From a checkpoint of a small transformer trained on Wikipedia: 18 layers, 652M tokens.
Each number is 128 + 24 x the weight over the matrix's rms, rounded and kept within 0 to 255. Layers, rows and columns count from 0. Numbers have three digits each.

# layer 12 MLP down, 320x1280, rms 0.228, rows 0-172, columns 1040-1119
163131104154126148138127122077114098167049170144125126112170182149085131112153162100154136086179129141096139133123123168144127147123090096120155143124131117169105112136147105119154126127144125129150139117152115061166165162124126135097119156
098119161140121166114096153104110135178158080096145094119105124121106056148079132121131117098168125064120124136167133103106142122122114111183111078088082116079159139115114117150134079133113141134147177143114120158137191127120118124109152153
137166140125135079069124113104126163117128111147141152079108130092157146140117088098136160124132142135125114137114130104131120181162117120136141140135148155156134122123108124148098147131080128114147137158091140088129113091132099126135129151
101131122123103125124145127131137111113123126124108127108111120108113140155113082145109143098109108097153157125123137135128185116103130112167130115100094082150106141094144141137123123105125143154141107145114147117141103126142194114107078153
093153106138129133136124189113148133165175103118131137095118108147119141111152086128126151163110146137161126103173142125172108128123125167159109101095111114122135138107112141134150083152143150154164093117154152144143131117158122173156130141
100110137095121072153142112109145140123130131165155178121153125108097116134118094096122138076145122115126108145122120092135146137134162127104085123104111100150122132132123107078133136134101145094154129078130113127126162148129111148162118049
138155121137133158146113099109122160144132125125155160116147146122141117138138062131115095151141156123105140171123159110151155146128119128128098096158096090138101135147156128108115099106175079117098132123140125120099112131185110138086112104
134127114108104105161188138145084114128132131122103161108153104124126128104174187129127125093175142148112117119130143153125082121179147151110119171116128135118115117124106145104134141092099143137175138066125145111143149115097123118126129122
119131100132113107163130158150123146108149101109094106128153151165092150130129129109117115102122160165091147100090122097128114166111081140122131127140128155118142110116142146169161148107068106135147116098141153075125150130100150118142105134
147130104106142188139138099138127083133152144131136158145142124109144152141094100116109136148169104152133156096161150145130101087143155139152170150156140122114156123134118107093145169105102135117150148125155122131119145121152133122137084141
123107114119107172147097116107139165130091119104098140153132138115106167130108113150116128148151091106153097123109130147140120181181104104156110172156134130117131126145134117170105116120125155142090152176128127121136088130095083146148133108
144102121116105136145091138113121122113108162129124124140177120153117126145118140153133108093087162113125187109168149153131113133123137132120099152137096090135109160141092137161107107141141102123121142131133127108115119110107112122157151107
101169085123136140122149107110158178149140116137136144172096104127121133130140110163101130111121143161135186143137127160136131109113111162144088090140111141098100119122136141149133098121134108137129142157112149133122096105129155183149120162
144138118116111144121113108146137119139111156126153147122115127141125122112110080095120144111128113116139123117137133184127130102133096160138117128122129113140120111104137179138126126131122139171113151126098135117130138124120115111093143121
163170124131139162129108170139162117128142148113159103137130149136137119122116093106146141128120136125137124131116194183107135151118131124103121106136103129138130118129142077134104098146147089129120152163129131110091156162134124129143092123
114134127145126083116116125134166123179154139109143113125156122099117119125138141060151099132155124154154105134126150117142078133094136158143140124122154125068145129087114119066132106102124137095099158104110156135140113103116139136134099111
157116073106117124104076130161144103121118111133114108172145157139125121121094157122143128104123127129097132104113126119163109127089137125139111139142155172118175088123108106158126107131102142134109109113170135105148130168122128126167136123
122104137143143176133142105142129108116147065112136150103186127101116120096129094119099104131136091134099092155093149113107168126113145162143156130137124096089139120129128139097134157149153128081125134088154106147104089125097177111126124119
176124104088135119112112100139092103149081100138152096164090137129142137115129104123120099123119191103147127111131142169087104118154055102108126167132153143127124153124140154126098159144094116114178105153112139100147116099086138116123114108
138131121110110181138122132113105091128145134128108085102101113178135087158076151115118135159086128085092137112129134124134112134110137124153110137172155131118113137109082118135136106130102177122110146131133126135170112148095097152122149106
132136107087142168142164102105110139117143128096081149159156135162177163094109134128126136125125143115149117126127115093136109160151189107097098122087164125105156163142124092159119131173065155173165156099134107140100169140170105182115170105
143121138144155133105145078121154121131144044105115117123112095137114133127180167140129140091117148125114137089102114145119114143074132148143149142101115156130113123107157116117106164177100077106108116139089158133099109088136135130138136114
098119101156111133149133125113102119118133145142139137145117124125119172139149100122097111140163155135156141126136105151127118103097127127175138143125121129141097120145122168098108125107081150060163162128120083106104129125168113124096192112
133135123119127114146123093128122140124134149164112088118124143082146120103109131156137113146136140127128167132168123125185134143138116132117135092120132167127124138172137131145145110118123101135164124095123159090148081126110166147129096154
104187145132162144126154135129143091131173147110134159138119124128119158160147117142177148116089156116118113162141165125145117113112130140144129124145142132079120168141147134129106158141140088131112148107091180167144111124133147160123124134
164128139098125137099139152170098132083134113098130135141125128051120121116163114128156166134116145117128139114170080114111151083109095137115084108128114103151128109149157107131151160094137067133090132147093159142147127103115121150094128126
125112127106155117138132090076127135176063120112135118134094153108164126148091147158138114133157153105100078165144125119118096118158126127081131172104150141142102156135107128137093125104128129142170124140143102110118102145107143141124113118
082128152112129115144117118164159118103103152129113122160148099159182142132148116116143096133104099092096099123178118148123080112142085128092120100149144081118189114129085128120162132140138129115149118138152130151111110116118101111161098136
152121137094110146135136125111098117083080162118101110109089128141144136108129175137140094122151089096133119123085116115138149123118157140115134145142163135100104117093134116111146121105122155086163145136144146124168150164106133147144134100
136133134105136135134090134122109184124137109113114164130100147101119137142105088117169099113129146122124109158118144185147123175150140097137139161149123113134193111135156082099113157088157095139144121177118136160156146119137105151167147125
145139160163098078141143123103097099118124135129192134125158164146135135132103109142120134063148125124118136129140175127115115109103123151108128138135143091159158108102107107112092133135131168115149125119075118105123111128136129136110170141
138124125112150135138164149110137117123125144134145082109120134081085126148110112072144155133149131098174169094101119122124126135119114134101087126121147121212148092132113130124118134082121113176127108130157154113127118139137128122131076111
150117152133111122064096087134131126150185110118155112143159092121167104102107146069144133137106137087116110144168095102114165089118134154151098114069168168121099127116127070139118118144150129089129104131109116075108141109142161158123092137
086139088148124128111133120127144099109131112156132107107138110098135134113160148133136135112115127094139107195142125110117154129147118126150126130130108100102111155112107163156176119100083113147102146130116163123135131118098114101134129137
118130139143108127083081129178139128123125113116152115130106093115114106120118117156125125129132105148104160148127129104137156105094159159118118129152106051115134121139141105104102141094132122133142126141170086138122097081091151193142126127
118164109141132135151121116142156153123112113118128132134144133138137104151127155137102121085116143146108151133142085109137148139117116118126131120122134120132074141122148148115104099115173126107113114153139122109158103193126098151116121146
112151116097134156147080142115103178104147133147165128122135133128128150132185179093138120154138135154133163116103149163174151147144113108122136125132141131119152093131078124106135124147129142113093144140103097199133089158136120142116120115
155110120109106097124135140127135127131135143175099166140093127118100135116120134105111138146131157096110100119128148108130168083132131145111107114168128157132092118084149119112130130133133112102143153171064097086148122090128125160070112104
114132152198139084145148123143140109121115123129091110128112157150120139119130169136097092104166119147129123115106102114120151152124095110165122107128145120152087133098164122132115131161141098155121134140134145134131170121135154116114083144
142120151149150151139142123169127118113119084127132112141087169107079090109117150112150115156132111161155164095134132112124133137104154096129116136149135127135146111125097123131112118123124125146091116139090149121130109145131148121131121136
118116105121093109084164158136159119169168151155140082101156131147116141172106153161092149165150150113115116171138131118106154146138139164136164079110124122132150143134116093129138110133140119115098122112121138125064140144136128103072164136
114113077091116164092118121136137112124143152133083140126075144109113102122109094135142154111092109118134174102142128161099129174171152149125148113174101137150129127136121105163114161136112115106120094144098104126146137161129124135124149144
150146138136118134094131093112131160135147103139146094130130133146147140138093082115116150126118116110124102120110156149110170115126104091162175149114152164112090140109109125125128095142111147169148115139073122130124114117113111120121129160
150111098139144153107129194183130100095130189153125130120132138169140111147142080110164147132157099135132110110140119138126098114156149131149145111111097098107135135141121198159132127122109095168128175061094104152140121128122136086130111101
102143124132100124161137089125134119106116132147105109153142114140144132128142089137137131141169137116119157148118116168145088123127115106132134128122134121134128141178124094077134110120166092148149151117149142104120101124075140143126115159
126150108133139122101131122111121079154069113131116111140122138142087145093089128121180134106110133110072118186135133053117095122132070120140104123140172092159102120167153138125152164158118174139097143088071174089140161098153117126134096126
123105090125111070083122132123141099158162169097142091112128058153159132128108076144138101103092105117120156126107136149137124101119122085124109120159167135101145102086154107098124146178122134045117145069160156132144147161127119122169086077
132111141153137141123130148076122106117172144130166140133130130109141168136120183061149176095146117116129123163138138114145132091101113125158096145143125135101176131092115088171151080142191068112126085091114133132117122121136120093121078069
112161076109094138134139139127139110134128115160154158190128099146135128122118154160116132126126104152120101121130123140153135126155113125113179119149098132109144143104132150146099121127094113165134154085108132128091127114076126124103136155
125115148097155125134094118074151124134153096141147163126139130153118175121115087173115129149130105128090135097136129134165108153133121130103173145158116141108127113141177092092075125142110112129131176154129126151216140156105136097107101132
148088102134110139093066132098147137137144169103112156124117110114122119110174159168178089141150144169141145095176131114106150121146143139118171136093106125130145107119159155189151127148107135155116132112082142157123111092098157119153122119
135118149115141102139122132138122145139101106152135102066123127064174123145122125114132153129115141140151129165108127103136125109118116115154112146142134118115117125128094125128133145114107138122153101131097143114127168120161119151116129149
113139130117134144136122077149124145141100123133094115139117144110138139117132118121100129181152130126146153114144159179107155121114150153086137158109101072100154144166119159107133177152129129154149165131175103082112117184123155114135147158
088148119119134139162113148098132112121128122097111109120099122205115117115141128127107147095124130157140122156112146091104173126147081152049108116141106174122146125074163123160115176140122130129131164121127136123122134106133108113091131157
090137136125129125135153131123175109157111120096123148106102129139168112131144148138111121147115162178145128145134129142133117129164134109118148114119142136079090123156116136102152093098127125133176148166199142101092180115097083150105118179
105126095125113125118108141123147147161112141168133144134164133151093150136123099166190120133113177137144161166165129117136112125142133135139156112135130154126127149109119146098115160146153135153127137098108117118110141148107096145197130148
130120114074158112096094119123139168143099132128117109092110134144139137108138105082127141151115110138127090104161139104132119089090109115147089128102134122165112135171090132129132120122089127167118130147149096146143137157122111135144107121
149137142117086158132112129121148134134126144147108152123082131126143122119136166130123134153123111162106125129140135115129124135139114130104114128142132127112148095171159131116152077107104127139114138117115120129118117137156146114135167153
125121171163135092142151121104157135117141146110132161113087133154119157124093119146145088114111127095154161116132144127112116115159139152125104112154131110115147122135127130139121118119126081130144111151134111125159107131124161127134135125
154082133113126142155110147139153117148138117111134169118135150094078091072105109174117132126119105154130154109060122117103130136112156113171118162155109146110167134099103137141148111112095155144109157115092141140162128123168098084088132140
111173155142102139124096145097133193119125108154110116140148133116089126134131129120130156148125161135106148095088104149110127115161159124103153117176133156125134129142104182124113097122118111129171131177131168159078101127111128148112138158
146129137113108172125168147130122091179101151119103187101100089103117150113142117143129136162149123123128075120126146157109163158119145138168124200148153121162133093155136114135072121139114129141129147129140117141134097115164139134098078145
123075117147166141168133138106114135093165126151125133113160142130087098144100132132140130109114149145157113101085136155119111149129123075108101128162137086098132116137166114119098140157102076160103130133137133140134125137129112168190137140
118107117092115130107140121135115080129143097130147123126120112142132121141125113108134166105145089144141138147141122108126135100126116171142104162125162098143186106128122152143109152146197148113109151129144132134117123101101127156119111131
116135062109117112148182116140108100131089143148160152137057131136132140099147097122097130135140159120081121089108132140143123079094119142123134143076109126130117125118123111154117144100077116112129138153092146134122142132153157126120162133
078114160126097082119124125136126166137096101120125159145152142111147111151144118181119134161094105125131158077131128124158118092151157094100138135113150131148161107118092172101103136155178139097112108111184103105135139138132150176114139155
115113125129133173148127147130077172169092092166157080107125116119094147128159117161150111126111108138169101151160110119095117153148146077136119107112101110071103107122109091121159120144179115109154149136131084150137134138132143155121106164
143162115142163111103136129132119119174160135117154134115118148131125112142129129122156123179138128133117086134144119109134130125148113132178116133113101093133111114126138122120110128124103152103104137135163084131134119177136104143155118142
149094131127104151109123150114142113134128115154093148136182122158120149172144097149116112148119101146120116172090134102118136165136127107110148081132104101108141153097126055136113125106092195197161110122132105086115124104128134089110101142
123141102158082152119138149125136140105095145126145148175167143096151130127154106105132134122135142121153113098119085135098125132132145116159126124105094113158143117101121088162137133113140126107143115141141152142109111129070135101139172182
128114139119122119132156131125119179145097109169070090123113129116129156171147131120155109192144107104162102168140158118157118099122148113123129105133138083152069137168139142136118174127109103067160132105116133097109126153173113157105126069
117151148123134107149130175139134106097168136124132107078121145089121157099130151135127147101143126156138110074161134139094101113183145155113128101102112124142128135132140136124138100119140110138104162173090123129128154114169098146170192095
151154126089146081162112115113110138138099118119107113123136102150104137111129170103128105119139142159132128115115121154155094125155140135157141115116147113060158122163143102106125136107145165124155114153111151151119171114140133135122117117
117130177171117128133102119180135125105124171151116170140117151132113111094115095154132135122166142140173185115125102161107105109123117134149128125136125117146141109144119118121160106147082096089123116101103096121091150118111184132109091153
128132178160123130121147159122161158137118125112162141153173146146144114067125179138120114159152100131117134113147139124114094100173149143150170120097140123108104140117147112114160134136133122173129110134115143148107102112156129143104115079
124115094184131143135152146122150146126170153143110152124111104100143156126138134127113122132094142138162116134127161127103156123137128112123122154085099149150110156130090131153149154093133150181146135168114106116141127110156136110119105151
113116110154142096141109168105106133122116142076136145106129120078158159157126099139118159143117114168145088146158135145118144140123089097096124138116168119120116127142149168138106123101177102126169097143128121149156110144112106117137169143
110158110150120151134148118116139147086170132112106128080120145150130130134156100119112170144134153135163181135143112129135089056107140150128162162113120139131128156159129098149118141109081145152126112124132119156080129106149129111158139148
124113159122162148152112116120101103131115140114114130128123108131141148157181136114155141132145088130078083163102110102150106134124140123122123102111091178170162111109104141122166077137134134196112099169091118140120100130146084134090145117
120134074132118096118142136154159080107120119135136100120142154144139144114140162128089114152157128106143155114129115117191117101130118136118133129139079140135147126093113089104156137144089117099121159157113168107125155102116140117114157097
118151147122099094128149147097083139112123177125151123112133154173104099137101114187164149131146139110156144138117162077125157113127129115144130176125120095085105123148145103135149167127106116122131152157092119127154124118105107118171098182
133117191123136123153130181142135158137127154171139153160170147088119115128116143107169150154111140116110114108109101150068122121164094107110126134098147178151178155151169114143116098132178145141135117149142118136152139153133127153145149142
141099127121090148137124116101106193111127154135108134132100134151154130118080126141096151129149137166109131146116088129125140091162069139156132164085144141128149144100122137156173111097131102118130141131134111093090142116171105117070124151
150122102130167094141154154148144104135142161163174123089097179119127141127166189126169153128143124096128144143112133125146111125093091114160163118091171155120054121149129130141160116144116190127134136111135145133150147122153146139102152099
128153124119152117121099142144114095157118141142085173138114109127131118128126154111118151101163163085144127137084143096162132141124135132140091101144133109084145123129164150109121100138127135132158119157118118155166122134132121133140162101
113119128150123124136156179142164130113094126132120110171142147186090124114141115136132121126150156115111130123091180163118107129122132136141137121116121130121143147140118130127106122122121093103118091144145116162121177146159149147142151138
112101091116131082153090132124151140124145088175139138126108135088077109119155124125157189152136114090145111153120178116133121136131143142161149145094155096153158121152170086148161077140148088147096097148149135139148128093111103113138146100
137089079094135087115122112131125102117126090127120145127130106176172096136130111076086090141114119128116166174134135109140127097121139106078150121095153127161096163121117160141133167124154101073113171130104151135176136133135129126139135139
160150136110128148047099120115147130160142157107151124128096097115141139102108157134144150135121166088102141147112130155091144139122146124104153150152114127128095116106109190130115115122133150123144147170131136155135106109092118099071110103
086158097116121164086085126129154120100130128177097100153145169108170159139146178122129137099113159138178118108121116132170114120080120169144140133155155142116120106127170107144108096118153100165091113100161117114100110170091097117103115123
096167123118132133099141103136156119136158164123122149146121109155135116127135120092145162142119132124136087084154122109169092123089138101140167149163134139093119102127141160096160133123128130090123118122133096140125155124137075154124066114
121133136158108126147136123084114113133145124129126169162135114093091143134134069134116136078101142105110115131105149111131175157135146156176127127089099146144112116099091157084163113154158069121120155139145133148154153074125139141140133136
137139141126158124180146144122115106160105125108122117138129104110120117140165142107149123152134131118092151128148142101083104134110143132126122144108133125173107123164129101134131105139131123126151101170136123093088181158102118149168100142
134157150142107136138171129092143136121147103131108105115124126133129087124106103079129148159150102107111127094154111108093127141147157122155158119125112131141145109120149089167159146095156092140121138094138168122152151121134086123088138135
126086163136122129077121163090140137144111106122154129139141118119110129113121084170114114122128157146113121113128134105181109167128185145154120116132168124110108158110136160169128069128103135121140138094105186123176172120182107150136153161
152142097139166128114143111082160163115135166128102094096112123103125115136092103137128130111126183170126161116094079136140102139124130083147148147094105125136126106129147125112059127116113115119116141142148147119116170145126091144119120107
102091151158134125141157147134139122132122102103107159125159161177142109095093129146106099085109182136109142120131108121128103089118143139143140154108123113131041141122149144142122102143146093115182147100109159107138081142102143125121159112
143130103118111151120130109087080141135154138149121130145098104134117167132139085126101136103145152188104161112129125138077169103138117127160075176105128123127079116122122150107137142134097129098130095114147144153147105125139149118155124117
124144135126107124143135147124125142089142121125109104159108116105155093143137153144156141140114138114122111131145121177115162149135139103132162163163118119103070124098111114092131103143112160153119077155097118117116125113111103147130142136
124107128111130143134116111151117162107103099131107152129128090147117169141091114119082154161099115160147164111160150150131130159187160133107142112141159133090160118101101131131131144133116138114155132140123135114102144108100159117129151139
122148140131136139173107118127090093096163123073096110118153123130131126109128167109109120132127145098153160135086159140107175136105130135135135105146164127120118110122121125126105131138178118099128073122193105103142152136121091129140153142
115157135124116162107145134110134096078135121113136141087131144084060132131123156119116156133105137129115162143084113100137134150115119094120121131095104141146148149137114119102152131133124120127074152174144097094092126151117163099171106150
116129111150157125140127129149109130145102101164138103122143106176099120149125105152136133127160155190145110150152151105099139169139165166148142112164157133151141120139145126108110113116135101097136157114118084110109148103093111125095163134
122115078111107156137103090147102164138142115110118133145083117135119128122130082100116082122141111138061118108101098170151152116147096154134123156134153096151180125107165147123122116106093162118124149116128110141167129102147169171119105156
134110118154113136100101116157104121117090157109121115108171107113149101094081161150154133158078131107104115144129104137128123121114144123110135118131134125093081157127119165094115118128111097133118134119111133178136113113100165140122127108
159105142133095155116102128124143112128098104120137132113075145122123155155151148135090109132105163107111113152094109120149135111132138106130152120080160086149128132117183139168134136143073152143173082151140151107107105154129130144154086096
140195142100103177091147121187143137127172122124145129123117154051157120134116157111132101138057147098108161076127136125121103150121110166123114121157140155129114151141106124082096184116181153105143135121125144149126082153115139136155120164
129086175153123111137125146098126098115141066138111173113151178068194123142131128165123083089127116136119148132137143102165151148154143128119140097087116127139180169122148125139130124151162097128166134068084138144164161140137140125122181113
112131136127114075106145131105128109073166158124125086111157132144176130118089126168165153146143109085099118131147115090143143125127115107127141145135146096091099133151101037127128128087110148144136111129125131158149135098136140130116100160
117132163115116123149116153086114090128116176115090107136127136101124131142150163132155160099129137087136120135138196115130101095136141176120108122117126086164134118100122128121123166150164154144083101117129117139092144131091120141181179115
116139165133117167133132106116123134092074144150160105139145121180143130171172103103163129132144117091167142116113119144142122147124125099136151149139142073163089118157123120135152120117130133138189172132115127132175150131110170096107078147
134135157131135158171135143099110177158149136142136150081082106102121120099130134142108140126098130122117156125136106133127104108089168159149113126103102163163133099140129157159109147101126141123114103168151141081109157111125129131175144130
127109119143112114155149139145135111159109125154119103157105115140160142116126123120160150136109111120149129126107143147085097148122109147129114121105107091143144080124146156155097095153088114111128118080108109123122134074176135123132144113
113112158101163187143123095117135115118135124133118110096111130111139126104156173137135119142127113100134130141111182131092126120138128100119134137126134144117113162130078128141099117124135154122124154138162131124134164128148139118138099122
155150107119123106122161127123178138118113157128138150130094114152124113130111051123085127163114132166112143102130146135099102150130134106129139115136115121126128134136120183164103167084082151108115096117142078175117078149132132129124125173
126116153120124126124149102130142129153145127133148137095150099087051068127114129108094167143080124073152147151157139100137116122099141130148089118122192136128176112161154134105136161117130142115113114144136181146123135102184131149116142147
100151161103159089151136168122116115139141156148126119169159145167091118145160110131137136128120127130118116111165122146152111108150140117150136126150143138153094074120149113150107122110161154090125125140099136133093142108091167121112142126
182107107121158101094147100107089092177156136149127110111085163170127166137120089148095110117125122095149124148120145137100150113057127099099091106102118090121139122090132157105155150167108084150109167114154104150100119147122115114115080111
135114132128135166118130106116087108146071097127149117136136134138124120073088127127160136109123083112112124136118104117111147094095128137105135121131122108134103091182148143094147126106197131120112137126144127111187108088123106140110176129
161152126166167111103137144094129154160124141177137165159116182105157144164170154151183143147117125089122097113093149156151117158098158135094117103131119115137099141126148120144115127140141122129142147131116159162158163144122105113170141126
103105126123142085115139129108182136104133119141131125104106118083132126168137140120141124094168127107115137152084109137124083163091124141108133109150108045116118121085134161169120168109124138117138159100144192109111152103107111091106129116
136084127176115124096144109129127149101127146136124109131178150139108100089117136158144137119159171154158126139134057144134132124099127145108126125140145184132095142127142133141116141121159157136133067126148101103077143124088147158076136094
097117122173147155174110114132135098134100137123118176107168101130135123128137130140101126120140167137121172082117103080117124117117108180094127140132151176132119113108115118140140157127138110143150114170135135106171107156087107121168132121
108134148126111123165110166113156095124140146104151129123124125132147110143160110131133089116119144122161115132092124131127134134122115132097149090179140160124126115125146098084133117113109088089085137149135147121104164108136118155174125128
096135160103144103165065104163163132119098136132121094140111116119226124127137109097110143132183163122083157134104138120115109153174132086122158127125121134154109145116124103128160070160140158133105126099096139106116122137103145134169151112
124148145134145112149089137091135154153087093148114128108107136100101139149130142155096097132131122153109137105102105115114144102184130131111120103150152105096142141169128124102152115102069092119158123150131160128152132141153128130116131146
161094149103091128122075134119098138138140132126149127144122116143140103111129086098129139133122123165113130115154111141123128125158183164123091123133113163114121122118129114093143130144106137096128081130145105133131128141177164107134131149
145137133136127124121153117133139133159129131145129188160116133148138121113153096095100141115124171122176101119127177139103099137151105130151145133154126162155135121172077117110133154106156140114156152183160117136143120132174109162160134164
161144131116116193152102131126137116116121134115146150123085193138109156140083164145133135140153132125120109130124153133094162140118118142137143151129149126120120144183141164101127134153112164098161117120157119127120127092132112104140137094
135133122100136128127160158070144134136143112162130171144123125135143124145147154062151113141128113124117099157125135095129139131110117106175125102123138131109109143133154100131156148103133103171191167081158103089122106106160140112104169119
148140181167155137153133147154122113124143125119129103124149110070141121131096122103152068114123150146135092159143173131151101129113127139140123108090126146144086120119126153124133117163126161137104150152139154133132131121109114124127117146
112103081104107078112099121135149084143136207117161146124152114136113157085133126110159108100157155150128103117115096156141138142128113079094157108128111129090157120117119176117139155141118102140103110106114158109122136147102144127182153104
128121122126113168173108140136168130132151096101128147119115123080159115112158155152118119105122178123131114147131153138132127072144101117124131159085144169145099118118115096130136100108108150099102152125143111124111129145141140160116146113
093157126168127127117148145149135105131126140096082116099091113097096148134141113109102114118116078101101130122108158141111122117117149151123126105128105124184106118114149175089109111164159116127080116123160153122157117141113114153103122139
130166135159116097124183140115121160126133129151116161111149108132121097107134177121091129126113111138142133129120133145165063157140135110138125124199143150141158150136126140146107179143137170143126147151143135101161146074107140147114144107
108166089117124131204163163128120113140125158144110081125127148146132098089058087166125099136139159137141120121118116122126104077144145120122084111103163133084154115142127159145121076114086108162098097128130128154121129156111110092122126061
113110124134088139098134078178119118134097106097116128127107110101164129106129145135117129146126135154082131147137116174133134131058119103121157126151111142155138139113119117129111133129115135122126136170113106110137130121150124108100108107
125089127151165174120084096145107157168160150135139155128118133184107152094127123079138107181113094121163136129100081163108101117164170140075124124159112191136106132098166138107075110144112144120094090138136148164112153090150095119128109143
144086129131148164165101137085098138087146126080110107099161151184128118118104127152152120154138116100147086102134068163152125120141168122098147152128139156130139117141097130097160134116154146142132113125110112151106130154109133115099195143
126171136133155128160127131153126143089140151126129070126128136148108185140109171113115114125087073126118121130172118158117132101117150107108149095134147137165178133098130121133117102116137103132095097164150132120075110084137113069129108158
161160091137136096122120139097160092137167091104174117148101097148120119122098138092131135132106137130089129165124128126112119129145146119157117163137165132118128134114167143120146144121124082122083102105094133163136164117129124133119166084
167133147104140098104141125171136099139128119134159096159108138126114130112109160120179168087141129131133121118176140121157133168119144089091123135112106155134154106140131166123135156124114122150140178120175125143154134126108159157108113110
119143136103136103146119110111145131132156108117139096148088117079108135100119118102143153151118136115170086130120113123140097118161102129130151156127138096111077123124113135134161202111162140138160186117134098162139051145129169095185119137
158166161145167130162108135145121093137118130167162100166094132106137112127129088143088130125138112171082103144101125142105134119112154090119132149101103117126137120095176126103141135156128145183090139142106118138149144118159134185134131127
102161145145162127079073140133181138155154166129148128084155101111134168141095173122146135138103170119135106124114146148130125107128109153159142098127125155147104129145180153152145132153144131176153156135141121133111115142138173143152123141
135116098155150126126138082108132120111147143084137095173098130130121099117104119130136120186142094105129158156151131127099106121141101131117135115076109125133125115087133147150110137168116149159097145145094139134119138116181128140141125117
148091119126164133154139136112086147109130191114129127150126130174151139134126106126151104116123083123173111103137134138177179132111085133177129099106175104116091119108141118123136149163158098184109177079141116099116131144143121129124110165
125134171132094115072131133096116151143151165159141137102091113114156119132160116100192112135111127162128145124138131115096147071076115118123100097145139145142115181082079167088122128132091097136126151141186166122094129132145112095157151144
102134119128155131127105114131110145105138144087108159110106146134124149120165128110109104128108145155171187081131118085164152162142125131132104089142084124118163113146156108129148138150146128113129117183106135115133108092119165102129124159
110091104121112159106153147169155160148134124149153122135118142161175115127196109094146115170138097164111118110117139125163165131120136111133149147158124160144178098154084164167143102093145121071098136166083159139139124078157120096130132121
135100112124144163137132089141079125147145117097137133153155140115101085154077118108123150128133136078157089134127134106132126168156117128158104118105161116129113119148099088124114103105119131146113133137103103149154141151102090131087137158
130126159167134127120076157142141133104135085155135117158150147125146132102168142162155154134141126127103112140081102095170135101152108121090127153148095150094160126094113117091147123161136150115146130143096155146125094142124102124083103084
138099108134139142129148138148111138102139149119129095125154134123169122141124097148132114135142144103131126102142112133127150156108112132175120141113115103149103132138083142102187121157106131131155095131126124130135149111114109122083159153
094129120092105126092126102149092137115081106124123117113163151054128163148136139128127121100135112130179128184155090100108158104129115142126123126136146139119122118166154096115128111112104174129149140185141143124087107148111135093112138186
135087167141122111138161103111131160129137099112122130142139154149120128146110113141139097120127149103143103156142153159116142180167128115123120118147172159121117144111137118141137140107114125102181124118140089107148093184142171126167136106
144142133152104104136147138155132158139131093093103113122110137167149146120188143142165099115178115132105110092142173135141128170113118101119163133088101106142107132162104128146132168112133117155112126100141132096112130133130148119144112123
134128158126132104134102108114107117112170102118139104168121122143126099164142105124103109128126109147122134126130049122125116131151121134116140110126165111139112113167144135131097125123140084114085120133113155048119121140154123131119142148
148102075124156144107123149178128165149120124131147117124166133119053084104083159097133152086131107153152141098123104163122159133156122137155146133165133113125149126134117101117125181109120137089081098117125142145098141124144096137149150085
128122175163111114120123154115147169112133135110142175125092135130096106072138084165129140147150100146126110190083101118094130149138173136083137130095114125144120156162118112104133162124160093128122171108154098124134123112105152126130131194
122152131175112144162115127158120143092109119129110141138138149166109138124119129106107131111146137109092139141130084142122166091122128128127111136119128129157126133135108165140157148127164087161097114113123098108149121115109106129095140154
121131138108136143111172107116143153133172143111139126104132142117119123152157114111109120128161076152144140138114130160092132155150115143122130103122097129130131137119144130096135140157151156108145140112153117141134100169110142162094145114
166153121099140121117119138126146139112106116124124145155083075164123085124141104115140117139117150164150088093149136155126093120106138108166139122158104117111126129115111148112104115113170113121097086165151099151131091111093169171096116101
138148137121168099109078157114121148116161119138114132108151157127113109080155146083109119130130137097121124101139130129123128099109123101120134098150168166114093141157148159130147150126118135132177135138140116114146148158104127096146139132
122115134111100092136148117123125125116141170118109136132152158138140104108116218133168151130148117090107136157116112114152120083101147102099143148129128102144143176111140140140133101115118108159102085124102162123107143100098134134129138166
111155157144122111151195085124133144098110095131154126213127113133110128158145151154150103122116129172108143109095096140107161098149112121122148148170161122183140111135139162144117120142181138154143119121105166080149089212138143077137124116
147111131141155090138170132129110130132118155105111156143063111124149140083110108082103159107113116138117170115138121108137157135135117175102130186139152154146140187124108155105103111117133090115066109162130110159122111135149138111131159158
129123149107113145142120175124142134106125158132130123110079123146182158082178141099139159192152147124132149151138139104128123123133152193084117152093150179149165122125102135138178144145133134171132149140151121152110135151099156112109083126
157130131143164130124113125128118155136134168162119171147144152111144136146125087083113140120107116102135107135131088111116149154112139095107143089093090119110073115126138117158131100105151138128144066142064110106090133100104142150078158100
117137127101160153107111103093155110124125110121108165120141181133123084150130117103134185128128112125117155139093140117126140107131159110093068132149168130080152107140150132187146140112141077121100158166163129155142142122116143124092097139
156094155124126146172135131126148164146123131154161142162146141085145187156139122150139170131129122138106136137117131153151153163165129119159141125114110110114091106121142154129161155153114142154104117148156101133141139101137102128104143131
148095106116143136140160144144125120145084112158083111118093097136097125120170126132124122145158116143121097144102167135150127144121113157119123112126153090159129105104132155157117137119129151139125107090114152170098119106159156138091111114
132133121095095131129163101091121138102155131114177109109151095111113113152153148136135111147105107124125100082185128110161132147096143130145111134158106147116122152127156156105119107146127106155123116129131129134128138121119124113132163145
138151130145099125112129155109143149108090146128116157096119137127139100110095111109119133114142099153112124158116171096112142094120154116123118107169102133098099119156100157109143156132083122111151170111115139098111079144105094156165120123